Weights of a small GPT-style language model, trained from scratch on English Wikipedia: 7253 steps.
Each number is 500 + 50 x the weight over its row's rms, rounded and kept within 0 to 999. Layers, rows and columns count from 0. Numbers have three digits each. The size before them is the row's rms in percent of the matrix's.

# layer 4 attention query, 320x320, rms 0.0383, rows 34-63,98-127,161-191,225-255,289-319, columns 256-319
083:502487519538509470491442491528497449491523447534480516464515502505399580510600492507461511490536609467519561479572585485507549507499396548535479497468521443461577548560472550479424522481516478
098:503515554495469461498416468545509483449461436438486545429369542492503514473513499492503582531515483445499450512456666537556486455384481484491540513477524445457360436452507479588454495457537396
089:527592441542455485522518474605475530481426521523471537505518540333490535432453529565485466500469541504527550437447551498608495466375507416476485451490544490460579449486531507563479553512532468
088:433384523507473481424559502509535516496586436505621455516489467660535509510437408413528469580490520510498476557532526466466560572483432494495448519521536472432473528504502515500545527495459566
091:579532434477403423426531485481475502527526524453548650532465456524594482465513511455496478521557490569407534477540460423459438477417456439501497577512528466523506452524510495460483513568542518
098:540563471520579530507449625456572492490503538488484489470475549479506489457515486463553413491552524505417472518504554551440472438530522472471483495499635505526585406521623477493460480514500501
105:570489475440546483540553466601463449558484449423453466503542578441431528405424542537448470517528409604622442439475498480504479518514549568454515488499439490514560497472400592477490593529451484
107:365450554412447485489442436486570571488500540505387474583485529577565503563562507464494617532397521428482532611476550467460498551500475428529421519458505482423434495531587473482455463534544477
096:510525513549550557588399482481500576483489561537482445539448544448475444504398560438500540495430535445437546494493612450554460386547490451530512478434497459465522475468606497517493505523607438
101:454525538473498459511492485530395501464466530492508499526466460524559464542509471464513548414490537539450539536463448516491502554541490427455527524521449543566524582542553455507473403416506460
090:571482499516479555575369527533536504498510625375465511487485577418510477453417521465553554438470439516499527472494601527489454437441552371492464471468510538451540434482510488499439491498550437
096:431520596489584521512446512545485428489434506521442560459452465470454432454480478534438481527456433495559624386527549523563455536444528522486551526531488486532464517463493487432556465545494535
104:454447554482518450512582526558535429563576476472605472465521467502513488534533503590479470466491452556640461525580498508520524466575470513506447510542472562533504524557425541456489493478488459
106:390471546560561405487519475532544540417475475547488470568508438515543425554549460588486478454581492478532504509527441545512529510515484532406494563499431575554441505527476526466534416437393524
116:460532540494372497466506503477498498463440592515417565589522528483538458520572480443526570538531449430452458499552448510579507506466496512515557587446520526450498461398619464498539379480437518
097:496527531495501519418549485446364499520498498554565524467511573512503415572570438544567500529569505566501501549522452510477466483498442483509519535602457541544474521597438458597522497533453491
136:558536483429466490507475588475452470523508528479611508471522536622512451475473484565564534482436487456416568542453565501447426547477468456446562461512576365680483516541520478520483512511520511
116:501475542527466439539462503478540503423430556480438486569544491476513524507444498461407515466443530449437502518486468595519515478514523548519469473439457535426535415493604487412500438470512497
139:434540510542462517445515520465430492483460589455573405383522510493475491494534497487464583499392489525577449470538533504495600543530495521524461466504449573482493512448465474411557445372520379
129:495451542496516466531441495580477458534381550431460453467426624457498442506489525477431494511478484445579563504495552419458568519472531524614464598455523508479500494668472512477439468532572548
128:507513449536455506426555505512482463438511406504503516418492462438522542507597538426471540519538612476517472553535489471513469528558420560544478406544545457396483548581439526519406409536493457
130:505446521575549499483504466422551515585473498447495470461545534551484542472472456476468505421453508525449479406409457507553568543424517454547424490465455592480460520488447458465459544552485516
144:534405568533484522473493533533589505475406565498569425502539490507473442565509452470512482518495521497546473463530464590449452417486455491508495502471456560590439509542557538382497448444527503
140:453568512538522431433509584536550465505554443561528561542517367452633524490506449490469485501584522595510500509546494571502438569528499443583494472533402568519529542441421506558552437498426484
144:483511453522543468528477426518581537501488477592443556438480447470417626517556410479454503598465441508447487420541528427512508552513558419595380516534513526573514549497480514555537523539529478
147:536543525546554508449426513489398419580558446489486534483502436456552506555631517592444582530493474478500557524472484460521509503545559502457532518536440599554531498562465477489478443512461526
153:583526503531457484484441465502523497555455579505448456533447550494552558418466531536526478570522566553432580380344492384486516495477587493446452489500537537491541456490534448536506511529500589
147:536540521506522468506468569529481547442443466423527398491442486535511450421469500504431484494451442496374602543462532538395540543521592563453496530495498432492374461531526536510503441486463502
138:416444449550532489487518490449419411504535541506554420488431536493452607569579445468569541518446585466518499525473565441470570556484461584451475553523629421498594501434524483593499511482589515
156:473445448551568554498536513444490526525485508519614430472507463568371600516551429410574558526479461515551445606544535420477629446481420462540433516544468446502462566504457558558549507429541466
077:529480577437478476394483587460465458462500483502478392508514497455579549520493453542492495488494501451536477460501433526612520456536513539556520484535504476450543475643524481473493459487448466
081:449580480470502525487517486437435457465499487487464511405507521524515501405567502538458541621527590441504468506464499516546516470452507543534442523505478532452497473509500517481524442500470499
083:489507451427495483490464513512538545452478463530527462528548550488556501468504432550535508499521545504438510549488488473559607511472549507500450475489490487447504410532616494484474551636559420
099:441422491509445518534443530604477466493518505504585490581466510439586483510496457472577544495530444542472455475518457446474431525533491437522600499535535434429483576586485564588565507497484547
089:494475492411512505509504437488426457443601425481497475517558601502519511466517436519499441413520565495446500493546466463524457550556497465511424576476556442538609528504521486549556516517547430
104:568559506446529558519393514468497570432499462545460519448535483510478561383546585509447498464485582450446530511513408523560497441476561618489401487517469512551543452459539511487394509561547512
093:481413420596478538534528468584585484453419501524451434486625554457431446533519488460473494431563492491492582557570545523470519508448448503520472532447540492450537538485504546458441509536527432
090:446496488473503529582503483433480597545499583459432534515495518494512434502368498558433595516491534527488504517439607588487520517516519465426524459432480587527565465453535630477522532425533551
105:506501423557559545459406557518584468515420471518464554513537515464549470480538563417518562463503487470527510503451518530547486401457489601499474528476373548551504408466581576460460491572510521
092:489519549500496500518543525500495499513507626461492487498518513611498436555410593470501507542445508490461570524407537467495545505506488439402549557491529535519525539543527648447537467491535502
109:580493407576515451496454490499494486519452470524492558524586474467504505392489592398548533437554483504435491484511560518508425507455460568531441514487520550508493432397526442487461523561500455
106:498543563598514501554490495554483462532444475494589479501551498523418517539479465459569496519525493485544449534517551435441425500513445420482576533486537548433489503584354512485578450490422574
094:452476516575425528452530545530500520560537528509516446466542526533478525566553416585436543502492548582524551474492484479481633549521496465491593568501522438464458527478489583501523478414547493
102:444534491505494487529600493477492502541543480517491519561440478543517387586466557533472465536437578522524557529457485513451561523518499491396584484519497509441583540537473525514516518516533461
105:481449400462451516516464494529456507529503564496475502573509520403567462391547567503542530489471534490443443514525492469501525460454577581486447534464494476456572448511643507558412458549578541
086:444495582430543540487581520454521560459522604462476434439388539530542472556428514559523521575558524545457526555509439479518495490547428414379500453499498509489608496534473498470495478426541577
098:482481506524487456476390555419462485558534511581503507525469531487525465447501467462513453514545515470478537546478501450458491470492471493501479514520544468530506506485524505533481473547518494
107:532494422540430502586516431552506515466482504504454428562545537456517489479448564503547520452520527461425449498478500596482473442349497595548504493453414512428560412457545494490479505510518491
133:510480492504449571500459506527461488396414571438486428499568574473514499493528506492466545457521478411513506474495567446473487430467483448523438440393483469456580422546542564462452430567543421
135:558447450599452595530443504551480508463371500425556522477528622522446487532538527448519528478515506464548497526469586411498446424478446459498456490474556432433506446542445475469506419574484433
130:528465443524414565486546492485475542502429495515547448503466509510473500495536595371494525467506505431475480532524528446473421465504473536480480450479515419506534493553477525346501467560454546
103:450497610502485443509561526505557506500557544515528552433378492530602528520447511383640495554420392560475538500515555524525464508508425503506561530581565459508467558433476508463512568491480499
094:487486541559491300542476448482561579525539428507531532526430461453467556518399484547513401483544452511441444430538490550463453520489545537610466495494451574470455506515530461503493509393541610
100:459468503478485534487547494386519559500509495574464515481442468542559455511498529391464574526428460546469540507537496557452481503550366450502572521506555434538494543477505493455489473483499556
095:487544550481530459425437533415605508523540499569472539394481462497513464457503414482517507542479486585473557457528511516557489511527490475567522542599532544546412549442501535580504496480453513
104:533503426529514578531462444533461451485482497469437530472505553475497489463538554525434511504656433581521488520503436450543490470429543416442431504469456508528501477493481509478520497507503467
103:578534509470424438524552508595502543457543448478503487418483488471503513436399579543559495527573483589509460473543489441574442570469508504447490480507485583482457515507500491494476580449495511
120:582478463437497570538522471530466538423413538407483468535478511508448442487481578477519567427511448441524468539498452455478519466433509506439410416480517488423565480525475451477510485573470418
115:504490341574445586454483535512399445530441555502522485524573541524436502513567449438459556437441549471462595540528526490484549473481437426467467574491484496431503497491517558535511428468533337
087:457500457569506511380474568518537517504432502529462524416484457509469491518559441411485534522415483492509547492473606463491565495498467531565467513551524475406375510481490530499476478519469504
087:546499492503500572530503459442502512490428539490445421511604561545436472450500530468428457497413530445583509506522537523451612482485548643527489465470516584407483496570573561514428571512635579
088:551516413526553490552499453491494573465498547524463548448525453566518527415539422525505471601418535377570440535452609470581522499424560513589514425513499484437500546491566487522480534480518500
084:605431406412485452576521448487495517518431550515504515509614443536485505415430478410500513556449578274529439518445608504454543460489573435560548471505549503448518495551525510518379533499556531
096:531421571563511484491459533478515493516492564479475537485600517505492464570551447464451439426501581492474546458488529476347629502504487528494444527486517451455486525501539529563406443475570483
100:488509570506528519436538528518495489582427493558497505490444549516570597503513537495604452607476493569585537539538466458456494407548452519441477542493494487511544498550462522458462499537492507
084:584596508500470548597550495571516535517492444487424551545451543508507502493428467552555496454528406484488401481559539500562460440433570503450426529553511512544518509600516574482486471553428612
110:568484459512531524657517490495454432478503531467487486502512466447427424454429464525431548412490450449450498425491507500505503518458533499524469445487456503442481503445526491507533533421552507
102:478500389577507494458525540430475524549476499444548439619524559479529511499486455458546479457528514462471473495509492436369583478525448487547455510469498548452534487467501565486384431520527447
097:473506595446563509471467540407508534533540429431509482547346550510517449560574486485517488447521496597518494561541436535481477538518529568435570481519488449593493552535455399507518580512472585
092:513488483496479509532485521485461437540562552455505536595513531425449420413442516441418593362566494487407557528481489555482480606506500475578503464521519447479472538486547530528529575491557455
090:487503549545554549478551468480516445464564426451534421496489475554508525585566511484529481591502472528521556536473540501536542496516475556500521536528477481500475524470453531479436506486464515
093:564468495501571486492479548471491503487533514522466490568526464403460421398484493499495494363584489488443533476495437488477473530495587550591537485502513543476506532414540509530556466437585574
120:419555573558540464463514497562521490519506440515574517520500506593489518601579512531536458588427557543538485508497515491431547492502491495499537576536543548476495535555444466501454594507477522
099:444468482575479529589594521478558523469481454475490438495573505538437554567629438456476549553393535474544515482486530469442601496492434533510496462473520502447416499411428526558507531538463423
097:432474504507474478558546475552501496495512470456509524505499583611616585516526570470512483597457558545504470521452513519525526438477496478451513559513517543504504507606394562544541579536406495
102:472426458457520486500449473539492496498496534449484500545562509361511444455446482499487575496568462521495532496483489595529573499500621587469430484462481475495536470509575455581486498583432493
077:552443541470511540443537430419566547470518439459519443409549537561450511652485533548554517543459501528541526526515631507476485450482477545451486534471449440590442497575443463471520460544413572
101:538527530460525483501418523478472467562550487481431468523429420421528448393505497483491472388508432475466491479531429464518459578472527538559493468548459414497489531460507510543516531492514546
081:666424473442399451489459479536409558557485553432462518528486533526483558519431485450523565426552516550479523495497537529466570488527500484374454519495533553573515491483565475490456538511438474
096:527434461523532562526448497543522547463439540396501483527511548483450532551476515423486534494519545439470486469536584540510607410469457488521435521397555436520575457523527495451472424655400422
083:484576495488539546567478491491518443535369466447523452528493541535481590548507617482539525490444466427525424531545462446447435444556527468439473548440461456495585431545501570449489450589479449
080:464517607534498601466554492522485451477443513520514464475543431516480564464525454461455513506486490458583446481530473419473379499509438542501488435519467459432527538576415522502569429427523568
081:542474559487410489452591474493462518505532532548462474479446416463471536545493521424527422483493446597527560580602531474507437620568450381519488505532565459502463555436473511473490541429511528
092:599614487464511449539541490530471537529572516511502505600514507526499477445438522572531527426550519531417471465544549592606551569563535561494560447570597552551437562484521421582486573436501452
086:523426609504539545458538495469544519474528467526509485433494429530530512510464404496432525432400493453503529490511492513501416629558456523579515433572515377550384557502491458521479442485531514
088:491515562449614455436491545419507487509571442500532488534453423468550468513512402464554420407462429543427567489477539572422539573511497415571525517514536429540533601433508535522512565417584521
080:621439424599518460481471509504392463502455409470501465510440429468512484527542567525463521476545511501532427518492418432453548387445492542483497609554473526553498483583472474494500478551452511
093:624509400469551488553446460484518507471443431523450584465547543548510564420486501566536489565488524520428428472452547506529499412511511545404569480501471519575444499559559388474424494627465533
110:563453446572489564516469463493440569492462577442529493487490570544525479480477559471478570533520508462473474512485485437475471355469419540468468486420464524481601414612522496445451403529535417
084:299540390652514503472559549596432418509491512493518499583521442516458490559556539458419548446437534455522494566505440508517597495491437534560465544477552529396562543445519600544532486513551461
086:409521516525511506403536510479480482513532568527521485549553466448548522487501564472437516464497527485490559548530524499509518630529452483582494493572570400512431548517510591516511462449571476
105:446481385495480509543532528498536523487465519460475548508579519575422575454512418520465520468413477479545431453421496519532602467411516542458495453465499513472501510582567497536513590575542467
108:515508424461547521509518529582572554380539539498469516554545525556448579498529420514428498579398390508529439488538545565522542415500563418677410393499498550477537509588546568555507637519528419
100:518565444484504471561571492567543523482490484491431442502507506483476632519519413492564487515530482498508421412512582501519508383443547439597438495425496544512525471578456543649521550596483507
099:639481447496576455444574517595548423518529554480439448490539548547459464507508421465462555468523579506502580541570576615520571393542537409461447389455506454504515508540505529592475541590547514
100:510599571585589477466521454475525528526499494535528567483407437556523478490473560520429531519428499508547489524495432469420484616438442544358576552520559464517446486426522482352531481458481501
103:549488546548646511551558493409442577553574508484424534415488446545580462511460446537496459548412537599584490462491508461518538585463486417431522499546567509559469549473530394537526456476519469
085:500450491463586568593478546519563493514438531438457514648588550555524582471626440503524624508468477473492480483584459433479494480540567464512422466493509460543506488534585578568482535540537413
098:438508481562558433542477545455494433600569505483545519476536446535525486566559473551492452567516546484577526526465558473464519578558382471471536510551580450547475505425552440447519415432533430
084:611437547495453499475454459433528606506508452442529468522386593558399526598481551521437452436558510532480523526458491473474521473486467516438438499521485527600386472503435468362577450544450536
093:555432550607469592513466577493508397475469557492553468507547500491454460439518480436538599438516465462423537541526524554494411526528470514497439499506496452530483507597516502514582433546478550
082:429558401585369527448510538519521513435483557439542397543470507558461543614519564479528570472441580416458546513412490584515501512500461483495437529483541513523502494529485580533440411544521440
092:495461474498490524532507480483554427563428478469453564522630528480450547431506463464548512523475386492526447492508573471499469466451494481531361467424503453506479438546487529573501553545511494
111:482513565547550480500471465411477526559493464548588514485407487513500523481563468542526468460540503512509484542516436396417481466450467581491533560539439482518451544473404452396516414456383555
096:469488526520455460495451544546432406509501510482496487539466449553576396617547595485434457476457560422510489510514554495463558572527498455535592502522508453410487489407570475500446450424509435
085:445488431506524439531402507518485606482545517492535427553385527480544475538517549548506477475536556433623440548455498524458497539505542465479534563518561533499499478476509567593504431502483416
102:440531448521388516557511455549520501415463560506432459495512539518505463545460592466441566467514464467443498494478475557593389508441562552518464477430419525484589399497550509566456474556536488
066:442476591484493483494553455440477612502529547480477523499410530569509436538453555547436427468461593559453529530519437553421509530470505479386568455470460529600494504469502469424466475421563516
100:497554383521470592549518408465515455477441485465496416521565533454486483450511498528472622467468466481398503490465437519522498444460492638553442496414486430506560443583492475467472522545559491
082:549506484531428480474605422524522555509466534536461460536515495507405558532436571476468486528617476494410423456507541448520427496390457532526435447423509540443573432565487543487445543538429529
084:510491506572562557512474517379509457543447625472520486463567577504598459496461553506453573467435551483490573493512533550394542558472517448547384563519502553482569524493518511566568461504477426
095:486439450546535478501456506463418452538456487525551510456497489469560448488497500564562547523506492501447541518412624526487448571531469570567569564524552444585460559533459483494558399467524488
091:477514476554425601465560494446388504566444516541509483417531528471514502495523512459536642435456479502469633535475400403564504497434419537475550587474460460524528486538484422433444428545520504
082:528434473566438590453558529509465594476485496529510409485569514499462433524410455437595590419481504508488516482559575472526488436434397500498524518496501513493440445414511477390535475472430493
080:548446568495490463426489520538480501515563486547479602438481533530532461553463499488421455503481545536515556432566436540456572476517502465405541483522488575558541519362519472388524526409544539
083:477464504532438434415512539453504573545513445444479516525534542403518496533436426405595575462398425559451518552491517521446452443500414451461506543525420497452455557439459558588532474586460472
093:458476486538477418462503473449577484508500378554513551498566560586434563584497399492507507567445396512521456498501571506456531421447524495522514516503426457497434495377440460470451466480506447
088:479434478520598550594454559422480523536545499440453457504511460552500524563519512509430440508501500516495556552535433481465556461528489480399481582609530534607505523463491393498507476499554456
087:607445442427521397539497432584501566495566423508453514524493496525535487510389560499500393603575513570591371524503571486558477527502560438436541446545513543537568454437457473495625531479443451
078:590468491560536558519550504402546501588447534504504439440472498481432463466466545518510529594460517528570495576514503500460502618550470542514381466513605501534492500615437504461486501485468477
086:442557452483537569555503524509517510500502472444512447498591485472476584500555436560485603543458511434437515649465438547442554588544441533617493552537488449483580522618559521584495365553563396
089:427436472554477489461489512479481494493479473506509538546583561498485587510585468513504593489447494481477561569525458513475560437481456511628463463477460442447492484534479586520421442504601458
083:435506491521459458438457461550548541487453454518553505509527560562436454555479500495497662487446531497572544447491428494448483461453504605403434521522453468407464475541433414522548491453483523
090:526483511487562466531461483478520571458488428536490561572461525436545532516521435512447427430516568516465476501482403535452512529530456487614539473529571555491499532589543476573415544496483435
087:498505551483489478515494505514554521501479380413494484414500500500454354474446561466553548480496473511598492473575579504449477435446524506484411545502498513472387464365381476380525546459507444
089:499562529507546486508547488540514523579451500529475464480525476487563527554529392590545443435581533544423544529470456441479555523505483512501611541514518521520508491589544478532504535441539512
090:443478455529548493500421549554520449548527525515435497542476535375560547558490417467491635501450459473446489511515531548517494595504526443575499529517473499505501540602504534545522478424493493
113:521478479534535445481451549438475577532555563549508515566487436521563544528453478489479414488504537553398500531454433546412452560569528442511551541525552492590554542619623506544532450499456538
111:561474621452590497540417470522553568481514443507429580473474481453514474410400456558520459433521493583516540473454383508449436458498549454435513514478487501588488501488516500508455585605454512
099:507532503530561494434557555436464575487499604504474485426522442619484581545457455559529422456467603539527528525450439440433548496536450461396576505443537503573534527514594532521542468557597538
104:445426465491432504524611483563504435493484473476435429528517547534513562418535554410566552556419478429557481529509601498556512525535559522433453472442474398403521513406440579395540497518548528
086:530540605399487475483500435505596568477506478502438473421482606470507428482437600561452437533490513469540485484569446434563516476536476470479468488482473498501517463528507583511472522552551537
088:415505513549397542457589475577524388524527439409523502463505569435505481438550515494466535496505490419533447500551481538561506415463522547500469502455423477465493454481399578461471481505451538
080:625560600414499543493467468501515572422482520523430487444372526550492374482475503527500526474518510565494518389525423487493389436457540436431443476498515489567512501421562457502482543479537559
085:408533508450506619446516486462513441532513490489554471503584509534355584512542356475481468516551515453546544465560538471489525485491472524514478568455433480570575535465462562519526500577519569
090:438552401584512369487607527489455526482541562506474533435517458498508562588533403538488446511564538581595461515519550452462582537523414474557574462580508532457461576494476606495533486451475491
082:392455525497489539428613562484495437575560520463493460406511511518517517558532376468413502453473514478465516534535575559473557482445498408477466513411442520562489517531503560500552483555522481
088:554568558511465486590539439562451527444483488445415495450465446492528378432450544496470578533518513466461437471554414478591414455436511576496491489444443450451529428469590509460427451476480542
074:398469502588493415501583512494473419602452556465592478464538543483536535485470483564484534580540428576497403488488499539536620582539479496514549486558460486412450541493473527530438465456459495
104:531455478485459562532489497562498469468449476440509481439507446478417511464483599431499462518421477408536436460537602490504533466459500576548463527454495486511453489488427452457423542535507531
085:513479585522362513486591494552467515451437485561475480431429474497460487498487573392481459536499555468519479442507536464434475329482427534516419499426528506489485446474541574430475403515546541
093:505550493416502553486400494402410562475430628495473512495575586563506421551576522546544548520516527422553520562438549473499550497455512505530443421457519575545604468531543526359521434464514574
091:524477509528473575408463484559478523511358484476476460423516565527398526592568438437597495494507463470486504508456628443513580478463458494501422506501541521500520490599503503479479375547559535
077:569597549548477428483566468485526550543511438471515497424540508366490491428460496426553442505584448514517384498497385457550501561456492531510511445471512471442481476578404541544524467521469489
088:526497585561537575559490431462586484462457562457416501489491538527548572489414484449493598440457412500437491530436464443506576517500463431539432491484514487494453486496490444523512491406494392
105:530531454510513362531478508475550435492479460537531462493444437430490434563514567503504480558538507505580473512518563472483498459524488531531537510536473628458446463457523526506410536395534497
095:447490597490495454456537579523534500505566446505537614513499464421636539512526435478449516539527580597493503498519461496515530558525464410554450477491454545426463561556405523537557474495476494
085:436479540524498491519426492516602468504512476530457552502453465431485568510471454484455563555453453563497534433549640391497512490550449362548505551550538540537484534483480537557565504435504504
087:481462502493504429429502526513426530552557466451491504539468496482556478589585400553493507556539538452464484578471499474618538566499523461537494493480491453567498495552528507425532452515598522
079:534437465513487448514481435545549526486450504508429422453465607482580514431459435598572505494507474513461588477407429399488494483467562450380518514489531549474445469569564476565513532521572486
089:469415467440485512490414507508535510389477516462483466569527526542535485512470400503555468439517431446433519523462470547510510490464486569469478501435550477526499465583542466488527412586414465
077:510456486508417571464448520550423516512533492453502481510547558635433509498478486480529471492505491461501537572476527476454607478505527500476487464499504404446622486595527551433446460597503584
082:477414502514510521478476516480565411538512450500519492495533388493407501567520454429473494558474504463547506573502656463417592433521417447540457552526451485513503572530444583494535494505512571
# layer 4 attention key, 64x320, rms 0.0366, rows 33-63, columns 256-319
076:473531505465498531517544519467441531428550549489577487494490474534520451543464474535544418485648491442478572617473459494454519478538498434495473538502523518486509488477488480462526427470496534
076:478483552420473507550518467486491508510548480502535451470364506493565410478428582471620485496527456538529560451484516497503409431476590481399587573455506442553490430389516494409527474416541526
080:522446574493525464433493571516494480500502566560538518571551487527404457453554560524440523402496538465560538544499532578531477587577585531544519482525551522602579520506582526364425452492589569
079:464517517588454500533535532430528491459439540519506507461501500562560511534434495543563584475451447567518501555520442501391468498567487398445522578507450564480486473485551449371542420449568529
091:513585463484540482510566552463492457518462529507506491508545503433551495433488540602425527488467519483507399470532494443490554487535511472540489495519470505549462524516463525565471499495499524
083:595497445536611503507501426519470496443468559425441448385522606412512533428520508539509504588400469550456490427525667501454497405511530458488457390479476479491552440496519504505501579465539424
104:628497499393547520493516487433466663448513538563465512464469455581468488513522551454546545570448544500445554469446368553543478477502488478498494466505442487538538400431553372468547475502466447
087:379445535551476435517379441543554482525496533511492505454541492563472550600503409495477588511455469513481555399465589437471517500528495402560494521532530538490407505493541484548514426499511522
098:509588484572491422545621482471503432495451466515568397425523534412510412473471471519550518453557452612501474442496443471549461461495467494467516558526378533515457440462456502484567528441455468
096:575471493566521531501474487484493514374544478510475345462443489531495391449491488440531539450593553490555510555433481577572476536543573567524538507452464480534513482497549478417481424442442537
091:359457553612413447544480504501458375445487509407548466541465499441433466517442511490506580470553471504411457525464536579618427585503371476407534558507564506461456496450471497471606409502436490
114:538510478424490469412413412473529532459421550497380481478491502539467537421579485442493459609463553478452572420416529471529452466482505432492450482407517453471604430483540470555503485493546478
102:405540470587458507494491602440574457648568383516534573502522522505546498577491529507484525472513455543557439524477443518440503481511436458559542519568489475489455549533438536501576489446463502
084:584503515487531598546451535471539527601527449416518521560496516477467485508500528514533472544519552508515531539380472552506583525543572509545496434552578442565513493439514477376492501440488449
095:435583494520549434467413618495402417548570475534504514529467480476481430541445476541539527505500480600480523592503528535509516515526530498478554525611509464531465543422446491455577504511366486
093:507467521471465613515456447512511484398328583514520485521505523457445507508508506435517423479538429390539518437551576449515490525469516537461541589428544546500471368434555525436477473539545536
128:510490595494539483501475509541417493516542440479490521469459535483526457547405538547488509449540430592498508488511431480484510542516437479447486544594425535458419532553444488568445529499550463
084:500471478476527523586486459523657404421459570455544482466504527552498426483517498567551524462581500408470471498571529448494467511448437473466471497529479521644424479524497497516495459473517544
095:496454491559482470586447469516518507395385576481473434480530461438439484476442550495464492495492444453503530499509501561519455434441484535457489465364471606473574354474533527526482490483524447
097:507554536523477536419509523456401556486487546542593438485534461519440464546525469542451524528484566488454535498499480484450563644573499529521538475540538634517531519498529433457514441415516480
110:550485577464473559547490478519476583527427576403406534422497575482479390498492475500431498505463524497473559547547533431433573532491528495561444535453565514485520459640511454476415382532525529
123:580501490551413505401612426548498508368503494487464486367504520422541527451553518515475521503545621503506441524564436390519481474589447516508457385523477474402485464578456479536423421554449486
105:520515533598585511476511469461571511590536520470468480474485647479561569503499450534489474428517552468466450452425459491532510482429429465595422487527480540481422568541481570532500496545466524
111:500397544570508417608475552556550498519457501477573466479510537494482444598424496487494483542494446494554544494507461639515524429491474567487519472468453538542496535522507561444478535389504520
125:454531504509528421485557566490529504426606492556462598497465459475609499466498468499422495542543536604448492469497473544493443492567497423519448457502426512511520554473504533556573449500438496
101:512568461451538460558495392492566582512513492618414530487475532504523612450560419473486523599451510498362456381560539513543557501525543472568349459526528506530519601459558501578521525529497494
111:569530476537590480432397493480394439582500467493445491431564427493479472509593502535466593508477535480470592478475538439560519519537569451503515517483448562511594454547466462484493453518484491
111:558537477525471510538415472565579488558389507487535406529401497431562579421505612488540476498506506563549589403431452357507466540435525554447473523488574513464552426484508489564500540515508551
104:561528509459521475455435580502469542417337489432576435491468409559461467447498468554426528464464455520402550554481512450357558599495510545484456546464503503513425470535515498549463460529498528
102:502460476525495467474553469503440453488481591496454491490492548546482548517526432482547572504439591463497488474467543420497573512451465561428495520485574424508594474448538441597476437501564542
112:502458468506511506496547436456524546484581462488479458488542503624436598480501439414565525609501478464460437520535596425529611420434445448552409496538517422482423565530499503530546475450491494
# layer 4 attention value, 64x320, rms 0.0229, rows 0-4, columns 256-319
099:413492559441474478512496447464546516512415528535537465411478543536495527539448495590581540530502458505519507482470532469587493496500462422497499488534515559524483562476550568522549538490503466
097:450486467441538438512471426435385503477492568516440460483459568482488418506449538493513536457529458551469509491543537444415491531487464393459439475475448591553434536566454571569529427376612432
102:520475545492510535531533432601522494522437451477496456569522399556439528472481541485468514493494464445477566413502513498432552485581493523459480521517515544471461436466494405481540421393462434
104:578437485487479499608501503500377397485487412477560570550493402438433485406412577458542512606449621495464486599474425598526415461529493537532427457517493469560467543487536446516501443560583462
094:556448569548502543550451485501545528524420519510460465512444534433457517594463487562516614504372541429444460581529644537512551492498517465546460436471491411487467457573504508528483441517456517
# layer 4 attention output (transposed), 320x320, rms 0.0486, rows 0-4,64-68,128-132,192-196,256-260, columns 256-319
124:483509546493460488432513566555522449512472458513471572563526418582467477561585460441462533515477562494570556524514481549432483509505496535519471469521529474451545508505507384525511456426502568
101:451530532513469495382510532534507498458578371558504502513548359528418616387554432514526398523482508480476493465465470595595415459422527624502536533419546447456557491467449465496558512539494525
106:398540441480490514427471553463492491516581448549522565437566508502565548445513460477566507529570523515455423569505464495521485416452484545535511526463438467540532553544508525574447491515491531
114:522451508463524509526450534544475454473598527451435539472500604448527496487497461549480522495513345449493534478474572567484534470562584438516570468548482496530486570518458530526498572474434513
095:435522490493521469421447534480459454591596449580545583484520502608539567436546533385486472485522538575525525494492455514538518533509562528470533609470430544510532570406567499507520499444502496
108:481522497523453483479479536437596536413517536563512562467462534429482541475489450559530496457573530442476589411489380529482487543449474533581584484513607452527510477546604615545525466531376582
110:471475552578569569555537535451502467559463451461455490520561404438374507506516504484564403541559532485478464515529415490485509468492426533516528596484466483505522425454527473492493395448548584
106:594495551549491513546480480511551526570432487442496484502493594584449486567533463491485425575463382568507416455526538437482419467563472509552466593459421445531506466506572481494508502470619563
102:554484551500530422475509444551490465510524485500487478488532510564558517521477505497573489404420462471465413417479603401604474544511441449413599566537484428544478568434446395524467520509445522
094:536516497529463479521452417561591470525437538519582449497552519524485497562563498466511404514503442472448482526538470410563399483556435540590542516402463434520492501554544412463478349469505626
098:468446586519526474563590404560535468463635459526478468474498435442538519442566406465474534475523586461460546519486434511528466537459472466549633520517567457514434482546391456536542525496449496
108:421469582460566506576479518465532530613478474432453533497559467510473529556431505416545470520558546442503524454493395436521476438489527514514467551442497451487506504501536479512519452503528460
103:527457620558475415576540474483503520485498401520557488446628493467571509606535418492439509601443446544555452549559552429428469521504471511533532605448501453461583451484456509445617505553576436
109:466488552511493487474552441522495484519508505460563455441499475511625554514403533515542499509544517415400432540499503441495499461564436519495501487554557462567502530512540503512515627432491536
098:474492576499516434452445370537505567498540526531549450452532435537506445554530475578551397557498492468527507555491540411487430557483500471524586429451489483460519470562564427434510498531519548
104:566475493477510488509424511561569534560504467536538580591517484447517498460460474431441469501517535475480530497484369468448562510527504543570497506535580421523548427474484520476506508501412434
097:526567486483432488409463615516562596497469506483389499481504546412545536533540537524522488465452502444532564453492417514578493523527604563546469455482490484409598562487540483523489433521466493
100:422582503438491468557445587493485467505403459457489507543549473481537509496486538484436447428502553575596488514508468552555515554539507533477411514430474476541517519409556529492520493509500547
103:454487604513521483535497569497523432607448594495575507457444557547594518478429479604499460463485508455486484459554568444446534501436433486502446517361432524461458479437542498437466554469541522
094:538583517442527435465448562541507548561550520505604421546557457595570500582480471435523323475547524567506543521513499504474576508515529515517463447364545527520512517477515467440561484556512558
083:428460523490514519480476607542614401512519489545491499597521433483496568567507475440452495435496568492533483512506503586434576421500515614530560513408489438406475474501519560521506533504499557
089:553409555537617484447612510504544478488591422470497493477525414538431654471498536453481445487494482528454505460556433595567447475492509496495553477459591436453514435478441481480495476605394509
079:409467462515494433498555434495407434442553445506456500456541532530490497446432497480459513481516485599534491499551538427480482570527519436500509456499459470439485461495529463472547558405618462
083:433544508479492490533466452507493524425482452502491530496487653518531508493451430501482481445495406499508501432528433405502412545538536497418559501668415454512547564584426461525500563516494493
093:460497403518484474502499372544439482455530448539578453532580513412516439501525465490437479484453468514459493500536419452533429533446514509568558492445446483479500553467458454468513445445528556